Weights of a small transformer language model: MLP 1280 GELU, vocabulary 32768.
Each number is 128 + 32 x the weight over its row's rms, rounded and kept within 0 to 255. Layers, rows and columns count from 0. The size above them is the row's rms in percent of the matrix's.

# layer 2 MLP down (transposed), 1280x320, rms 0.0377, rows 48-72, columns 64-127
size [ 91 108  85  93 124  86  86 102  87  91 101  97 107  77 126  97  86  98 108  88  96 115  96 123 114]
[[123 175 104 115 111 102 176 139 124  73  56 137 142  26 102 132 140 104 114 101 117 178 118  85 163 123 122 128 136 121  92 105  89 120 165  82 106  86 115 242 180 151 130 102 135 169 129 100 147 102 142 157 152 145 159 124 115  36 156 146  94 139 170 134]
 [108 134 118 160 129 109 116 124 116  80 133 147 129 127  82 104 119 115 177 149 150  72  90  82 157 149 105  81 129 169 141  88 129 218 137 147 151 134 142 193 112 147  97 128 114 147  89 125 123 103 128 124 111  96 153 130  89 149 155 104 153 117 144 112]
 [137 132  89 109  93 165 123 133 140  80  85 145 141 115 171 162 152 105 135  98 133 107 161 166 125  67 155 127 112 165 112 119 129 114  65  83  66 137 207 174 138 149 188 150 140 117 128 167  71 156 161 141 155 164 144 173 108 139 146 178 169 128 128  92]
 [ 90  96 182 191 103 144 155 132 131 170  91 126  97  54 185 101 177 169 103 102 106 115 119 103  41 109  84 119  91 147 126  96 177 191 123 132  95 168  92 156 153 141 154 109  62 168 110 114 118 152 132 123  84 126 195  98 111 143 139 173 137  95 182 104]
 [131 173 111 145 161 157  98 113 138 136 158 131 115  65 142 143 151 113 188 119 127  99 154  92 133 164 160 135 114 101 148 100 119 102 161 179 101 148  89 128 161 148 164 153 162 116 155 122  84 141  80 170 169 120 119  91 156 140 141 132 128 163 121  99]
 [137  92  85  77 164 130 143 105 122 104 182 140 114 153 124  96 131 129  97  98 131 142 162 145 136 131 142 129 146 139 143 122 116  85 146 123 155 160 114 132 140 129 115  83 157 109 212 170 143 132  92 103 117 187 128 115 142 107 162 191 174 129 132 208]
 [136 157 140 148  78 103 157 140 157 113  54 115 184 146 159 116 154 138 101 132 149 174 155 141  77  87 168 131 125 135 163 179 112  90 126 107  87 148  92 131 113 142 181 144  99 152 103 133  99 203 117  88 106  77 206 121  87  83 161 135 166 151 150  87]
 [ 51 107 111 150 154  91 133 103 130 140 147 139 172 157 100 180 150 135 118  71 110 106 125  90 113 133 157 179 132 107  79  92 143 102 184 164 201 103 132  81 137 112 130 190 125 114 124 157 166 103 116  85  95  49 122  84 145 117 137  82 131 172  93 137]
 [121  91 192 102 145 201 142 121  87 127  47 131  89 109 121 132 112 128 141 158 187 135 129 161 104 145 138 151 192 133 125 118 111 103 184 118 106 142  91  96 109 109 137 130 142 106 142 155 119 164 134 132 138 117 135 132 119 168  75  89  77 105 107 138]
 [122 168 136 104 144 165 197 104 104 174 164 123 108 101 179 142 157 144 145 102 125 131 171 121 105 132 229 148 143 127 154 127 110 162  93  82 140 112 148  90  83 137 120 121  80 147 127 147 105 101 126 140 186 195 212 104 141 125  93 102  81 135 112 157]
 [ 62  71 115 136 145 143 141 155 112 161 168  79 141 157 104 139 152  87 188 114 113 156 150 154 194 152 166 132  96 123 102  82 158 134 161 179  81 132 110 112 148 142 127 150  82 120 154  71 123 114 112  88  90 145  82 137 178 158 134 147 181 158 110 135]
 [ 78 114 149 189  76 118 155 194 119 116 100 116  89 106 110  86 121 171 142 104 110 120 161 109 124 115 140 182 191  85 132  88 130 146 137 140  76 102 103 121 135 124 160 133  70 137  98 136 177 127 133 136 109 154 125  58 127 153  98  95 145 169  87 105]
 [107 133 123 152 190 111  78 158 135 113 141 102 144  96 115 120 133 138 148 202 133 132 158 145 102 131 113 128 119 104 133 151 154 149 107 122 122  96  98  78 127 135 111 169 107 140  51 109 128 114 131  74 118 154 166 188 106 156  95  96 139 129 196  90]
 [134 117 154 113 136 172 135 156 116  52 182  95 102 110 172 119 129 126 127 146 163 104  94  78  61 130 146 127 101 119 128 153 105  68 155 106 165 111 147 121 103 139 125 120  31 113 108 129 102 121 122 179 179 119  94  92 131  45 155 122 150 127  93  82]
 [105  94  98 122 117 106 140 159 130 107 255  69 123  56 137 135 119 101 100 127  82 111 109 116 128 176 165 163  94 119 157  85  75 139 114 131 236  96 125 110 179 137 151 107 150 163 104 158 138 118 119  86 132 157 140  97  96 103  99  99 128 132  97 128]
 [172 118 135 153 145  94 139  70 164 117  61 124 130 197  95 178 110 123  79 123 121 115 119 167 125 102 124 154 208  89 130 124 132  91 138 145  99 129 113  80  82 108  91 160 131 154  96 137 137 120 137 139  84 119  67 135 133  98 141 184 143 149 110 147]
 [122 114 141 154  98 116  88 151 153 200 138 187  84 167 120 137 117 150  94 116 155 122 130  97 138 102 112 176 149 168 145 161 143  88 122 136  93  85 125 167  90 129  84 172  68 115  60 113 212 128 172 132  95 118 167 151 119 142 126  84  34 103 192 178]
 [105 123 125 161  89 151  75  65  47 167 123 129  94 146 121 156 158 163 103 135 109 137 154  87 153 118 128 124  84 132 136 143 142  79 158  90 120 109 202 107 154 143 114 112  90 130 181 149 131 111  88 137 121 149 139 126 139 164 113 106 128 109 135 168]
 [164 155 115 143 146 117 139 117 141 136  27 124  22 144  65 134 153 150 155 106  69 155  71  89 173 112  69 116 152 125 147 109 147 141 135 116 107 172 115 140  83  96 146  88 130 140  48  91 145  58  68 180 156 167 116 106  79 121  96 153  93  66 136 120]
 [173  69 121 125 165 133  88 145 164 106 154  96 138 120 112 122 143 185 174 101 105  79 136  82  97 134 110 123 134 153 114 179 109 121 157 139 161 116  74 131 146 103 116  80  86 157 157 130 156 135 108 118 119 115 134 121 101 142 135  91 193 120 117 195]
 [114 110 126 183 168 188  83 174 126 113 144  48 111 139 131 151 141 156  78  96 143 160 119 117 183 113  78  72 122 105 159 105 159 144 171 134 141 146  80  68 183 117 115 115 138 159 147 119 129 187 148 160 119 121 163 103 117  91  96 126  79 107  94 128]
 [168 135 152 106 148 160 167 157 207 134 171 123 131 136  91 132  99  86  94 118 126  96 137 125 134 132  82 133 209 181 127 101 158 124 110 169 135 132 103 125 167 107 152 111 112  94 164 183 145 145 149 187  80  95 122 128 129 168 185 188  74 151 171 157]
 [ 48  95 118 122  80 143 139 121  97 173  31 139 128 111 164 136 136 157  90  92 201 151 134 148 106  53 122 166 121 154 143 130 134 148 156 139  89 137 110  97 148 135 113 127 101 123  93 156 137  76 188 129 144 171 169 120 189 134 168 104 114 119 105 158]
 [129 156  86  94 138 171 109 139 135 124 119 150 121 106  80  88 131  69 144 132 165  93 174 134 155 149 145 149 160 156 167 134 102 112 164 105 252 110 151  89 182 162 117 108 195 120 129 106 116 124 130 118  89 136 177 145 117 138 180 106 152  84 115 129]
 [127 120 101  97  90  90 140 161 151 126 164 134 154 162 168 105 161 164 137 113 138 109 136 142 121 125 142 144 131 171 135  89 108 154 142 168 215 179  85 195 136 118  94 115 165 136 206  89 112 128 100 100 136 123 135 111 140 124  84  78 199  72  69  95]]
# layer 2 MLP up, 1280x320, rms 0.066, rows 49-72, columns 64-127
size [111  87 107 108  96  90 102 107  92 101 100 107  81  92 100  99  93 106  97 104 112 104  94 114]
[[144 184 123 130 108 146 141  86 143  68 112 172 140 155 125 114  87 137 153 103  95 135 136 144 114 107 107  69 136 137 111 201 146 133 140  91 104 125 117  89 144 128  80 120 127  71 157  64 101 123 148 104 168 118 103 126  82 154 141 168 104 137 116 130]
 [162  87 142 155 147 156 126 101 156 146  91  96 130 153 108 151  86  91 109 135 117 157 103 110 136 146 105 195 210 113  98 130 117 126 152 129 183 151   6 113 125 107 118 146 152 146 100 109 150 124  88 129 100 128 146  91 117  92  88  72  63 118  96 154]
 [ 96 163  95 111 112 143 117  65 126 117  84 133 137  96  70 108 160 114 174 191 128 156  78 150 130 123 108 189 144 146 161 128 114 150  86  93 134  87 118  88 114  39 109 151 123 109 149  75 137 107 185 118 133 136 112 164  99  99  84 186 153 126 131 155]
 [128 162 125 105 125 160 157 119 168 113  90 113  94  68  67 180 131 186 115 156 121 168 124 190 131 153  96 135 127  53 137 148 156 183 164 111 120  78 110 133 135 114 174 159 169  49 107 139  64 102 152 112 154 133 160 152 141 128 105 142 114 115 120 105]
 [172 164 194 142 129 140 136 147 149 119 117  94 137 108 105 165 157 180 186 122 155 114  88  89 146 161 122 103 117 128  93 130 123 158 128 114 134  92  95 145 134 121 116 146  80 175  97 143 155  82  71 103 141  81  41 132 103 125 100 114 125 178  74 114]
 [116 135 108 102 165 130 103 119  94 158 105 136  88 149 122 175 147 137 176 182 147 120 111 133 193 125  65  72  73 101 158 165 139 147 156 175 160 112 179 114 106 128  70 143 118 114 136 145 166  76 116 164 133 170 111 104 145  83  69 138 106 149 142 197]
 [202 173 150 126 117 152 123  70 142  97 155 108 138 115 174 141  88 159  82  99 169 147 141 127 150  93  78 124 116 115  81 108 144 130 134  85 111 120 144 170 152  91 127 150 155  83  77 159 128 122 136 163 142 148  77  84 125 129 158 111 123 127 199 117]
 [170 173 151 112 151  84 150 111 154 123 120 148 132 109 138 123 137 103 117 127 148 138 150  94 109 147 172 109  75 116 131 138 138 147 174 176  98 156 145 166 141 122  80  98 106 103  91 141 166  72 133 137 178 101 160 110 122 129  75 158 119 105  73 131]
 [167 137 142  96 151 101 154  77 110  73 101 116 123 177  96 120 119 145 121 103 143 133  89 110 169 124 130  73 177 147 131 143 105 202 111 159  78  89 152 133  45 128 141 162 135 173 136  59  94 139 113 174 144 122 142 127 122 107 132 151 122  99 133 177]
 [149  81  70 108  91  97 123 116 125 101 105  89 139 167 106 156 151 172 212 162 120 133 106 206 130 109 114  94 101 160  73 147 175 141 146  94 112 118 114 163 171 124 182 231 105 119 159  95 114 106 108 158 148 118 132 175 118 105 116  79  91 133 158 139]
 [145 103 136 112 118  91 146 119 143  86 182 177  43 127 168 130  85  86 155 147 133 121  76 152  63  91  99 179 134 131 113 166 125 167 173 113  79 117 121 167 103  45 180  95  76 154 157 145 204 148 187 111 108 130 109 117  74 129 133 100 136 140 109 114]
 [ 63 128 124 128  95  73 163 145 150 104  75  60 112  95 127 180 163 127 129 153 124 181 149 159 162 111 117 127 144 176 119 142 130 130 166 107 162  83 155 155 116  88 108  98  75 156 137 165  86 156 124 159 173 148 146 137 129 186  93 152 150 154 127 160]
 [118 165  99 146  76  85  89  72 154 172 105 134  86 123  79 129 155  75  85 117  76 172 149 151 170 112 137 109 149 135 188  92 152 164 113 109 104 148 140 147 205  52 163 151 157 148 114 130  97 115  93  72 170 139 176 135  99 210 110 121 106 137 133 191]
 [128 181 174  96 202 163  95 129 129 109  85 146 134 125 107 148 107 140 186 146 162 118 131 189  82  97  78  19 117  76 165 137 178 133 100 132  27 116 124 176  67  45 109 140 104 136 101 109 120 117 129 144 143 104 156 175  97 137 111 145 202 139 100  78]
 [166 133 125 108 147 139 130  94 100  57 132  91  83 126  82 139  84 102  96 106 170 129 142 178 137 125 156  97 118 164 150 150 141 106 135  75 131 115  56 142 122 125  97 171  55 146 169  81  97 105 125 138 120 118  72 141 100  55  94 127  88 145 134  72]
 [ 98  73 123 100  84 106 171 137 134  78 123 128 127 103 168 120 132 178 161 196 131  80  41 142 124 123 147 111 109 149 155 141 134 102 110 129 115 126 144 170 126 121 118 143 132 137 123 126 166  74  88 123 151  93 129 153 112 146 114  96 149 121 125 102]
 [123 138 129  83 117  89 170 117 186 125  82 159 153 145 128 102 138 129 182 121  99 111  99 123 111 121 133  75 136 155 146  98 113 168 116 128  61 177  87 165  43 137 125 151 154 147 132 110 148 121 186 105 195 133 128  93 105 116 110 127 121 149 106  59]
 [168  77  97 118 171 130 125 114 144 127  79  99 118 132  27 192 134  86 182 135 127 145 128 164 157  84 115  93 115 122 174 165 122 176 124 144 119 123  65 187  64  91 116 183  84 136 109  58 116 125 146  84 130 132  70 157 137 167 113 177 116 126 115 103]
 [167 114  97 101 161 127 124 105 123 166  73 170 116 174  70 159 158  91 140 207 114 149 133 135 184 156 107 132 120 123 139 117 137 105  79 139 144 123 139 153 107 119 154 100 158 173 154 141  61 128 111 131 155  86 163  79 135 172  79 128 147 168  89 125]
 [101 134 109 111 128  99 126  51 181 129 148 159  94 148 133 118 123 106 122 134 145 158 128 105 116  90 120 150 130 109  49 154 121 144 138 103 154 150 123 119 111 122 130 226 115 136 130 163 139 148 121 104 165 157  99 119  83 162 169 101 139 177 138 182]
 [162 115 133 132 148 131 151  98  94 141 142 133 102 140 122 116 123 100 103 172 143 176 115  94 148 123  99 101 130 117 129 197 113 142 213 136 121 147 123 156 161  96  96 108  93  70 182 139 172 135 104 142 107  85 145 133  91 135  98 116  90 176 192 136]
 [170 139 157 148 112 122 136 126 133  73 113 134 122 163 126 163 159  90 132 160 140  79 101 142 131  81 124  81  60 168 155 126 113 106 107 162 102 129 164 202 138 158 179 121 191 128 140  71 114 129 142 141 124  88 120 131 172 119 122 164 136  69 140 107]
 [146 132 165 115  72 106 130 145 162 111  81 148 126 137 165 135 106 171 200  97 151 138  48 106 129 150 151  47 129 129  83 125 186 174 161 164   0 144  92 187  94 129 140 175 112 123 114 113 141  81 107 160 170 113 107 165  95 138 136 150 128 114 115  98]
 [147 139 141  88 117 168 177 103 143 154 166  92  74  92 149 127 175 204 154 220 183 105 109 106  99 127 125  80 122 148 119 175 163 162 151 111 119 168 140 146 128  96  81  94 111 110 115  99 182 160 144 129 112  74  78 142 102  78 112 140 139 140 146 108]]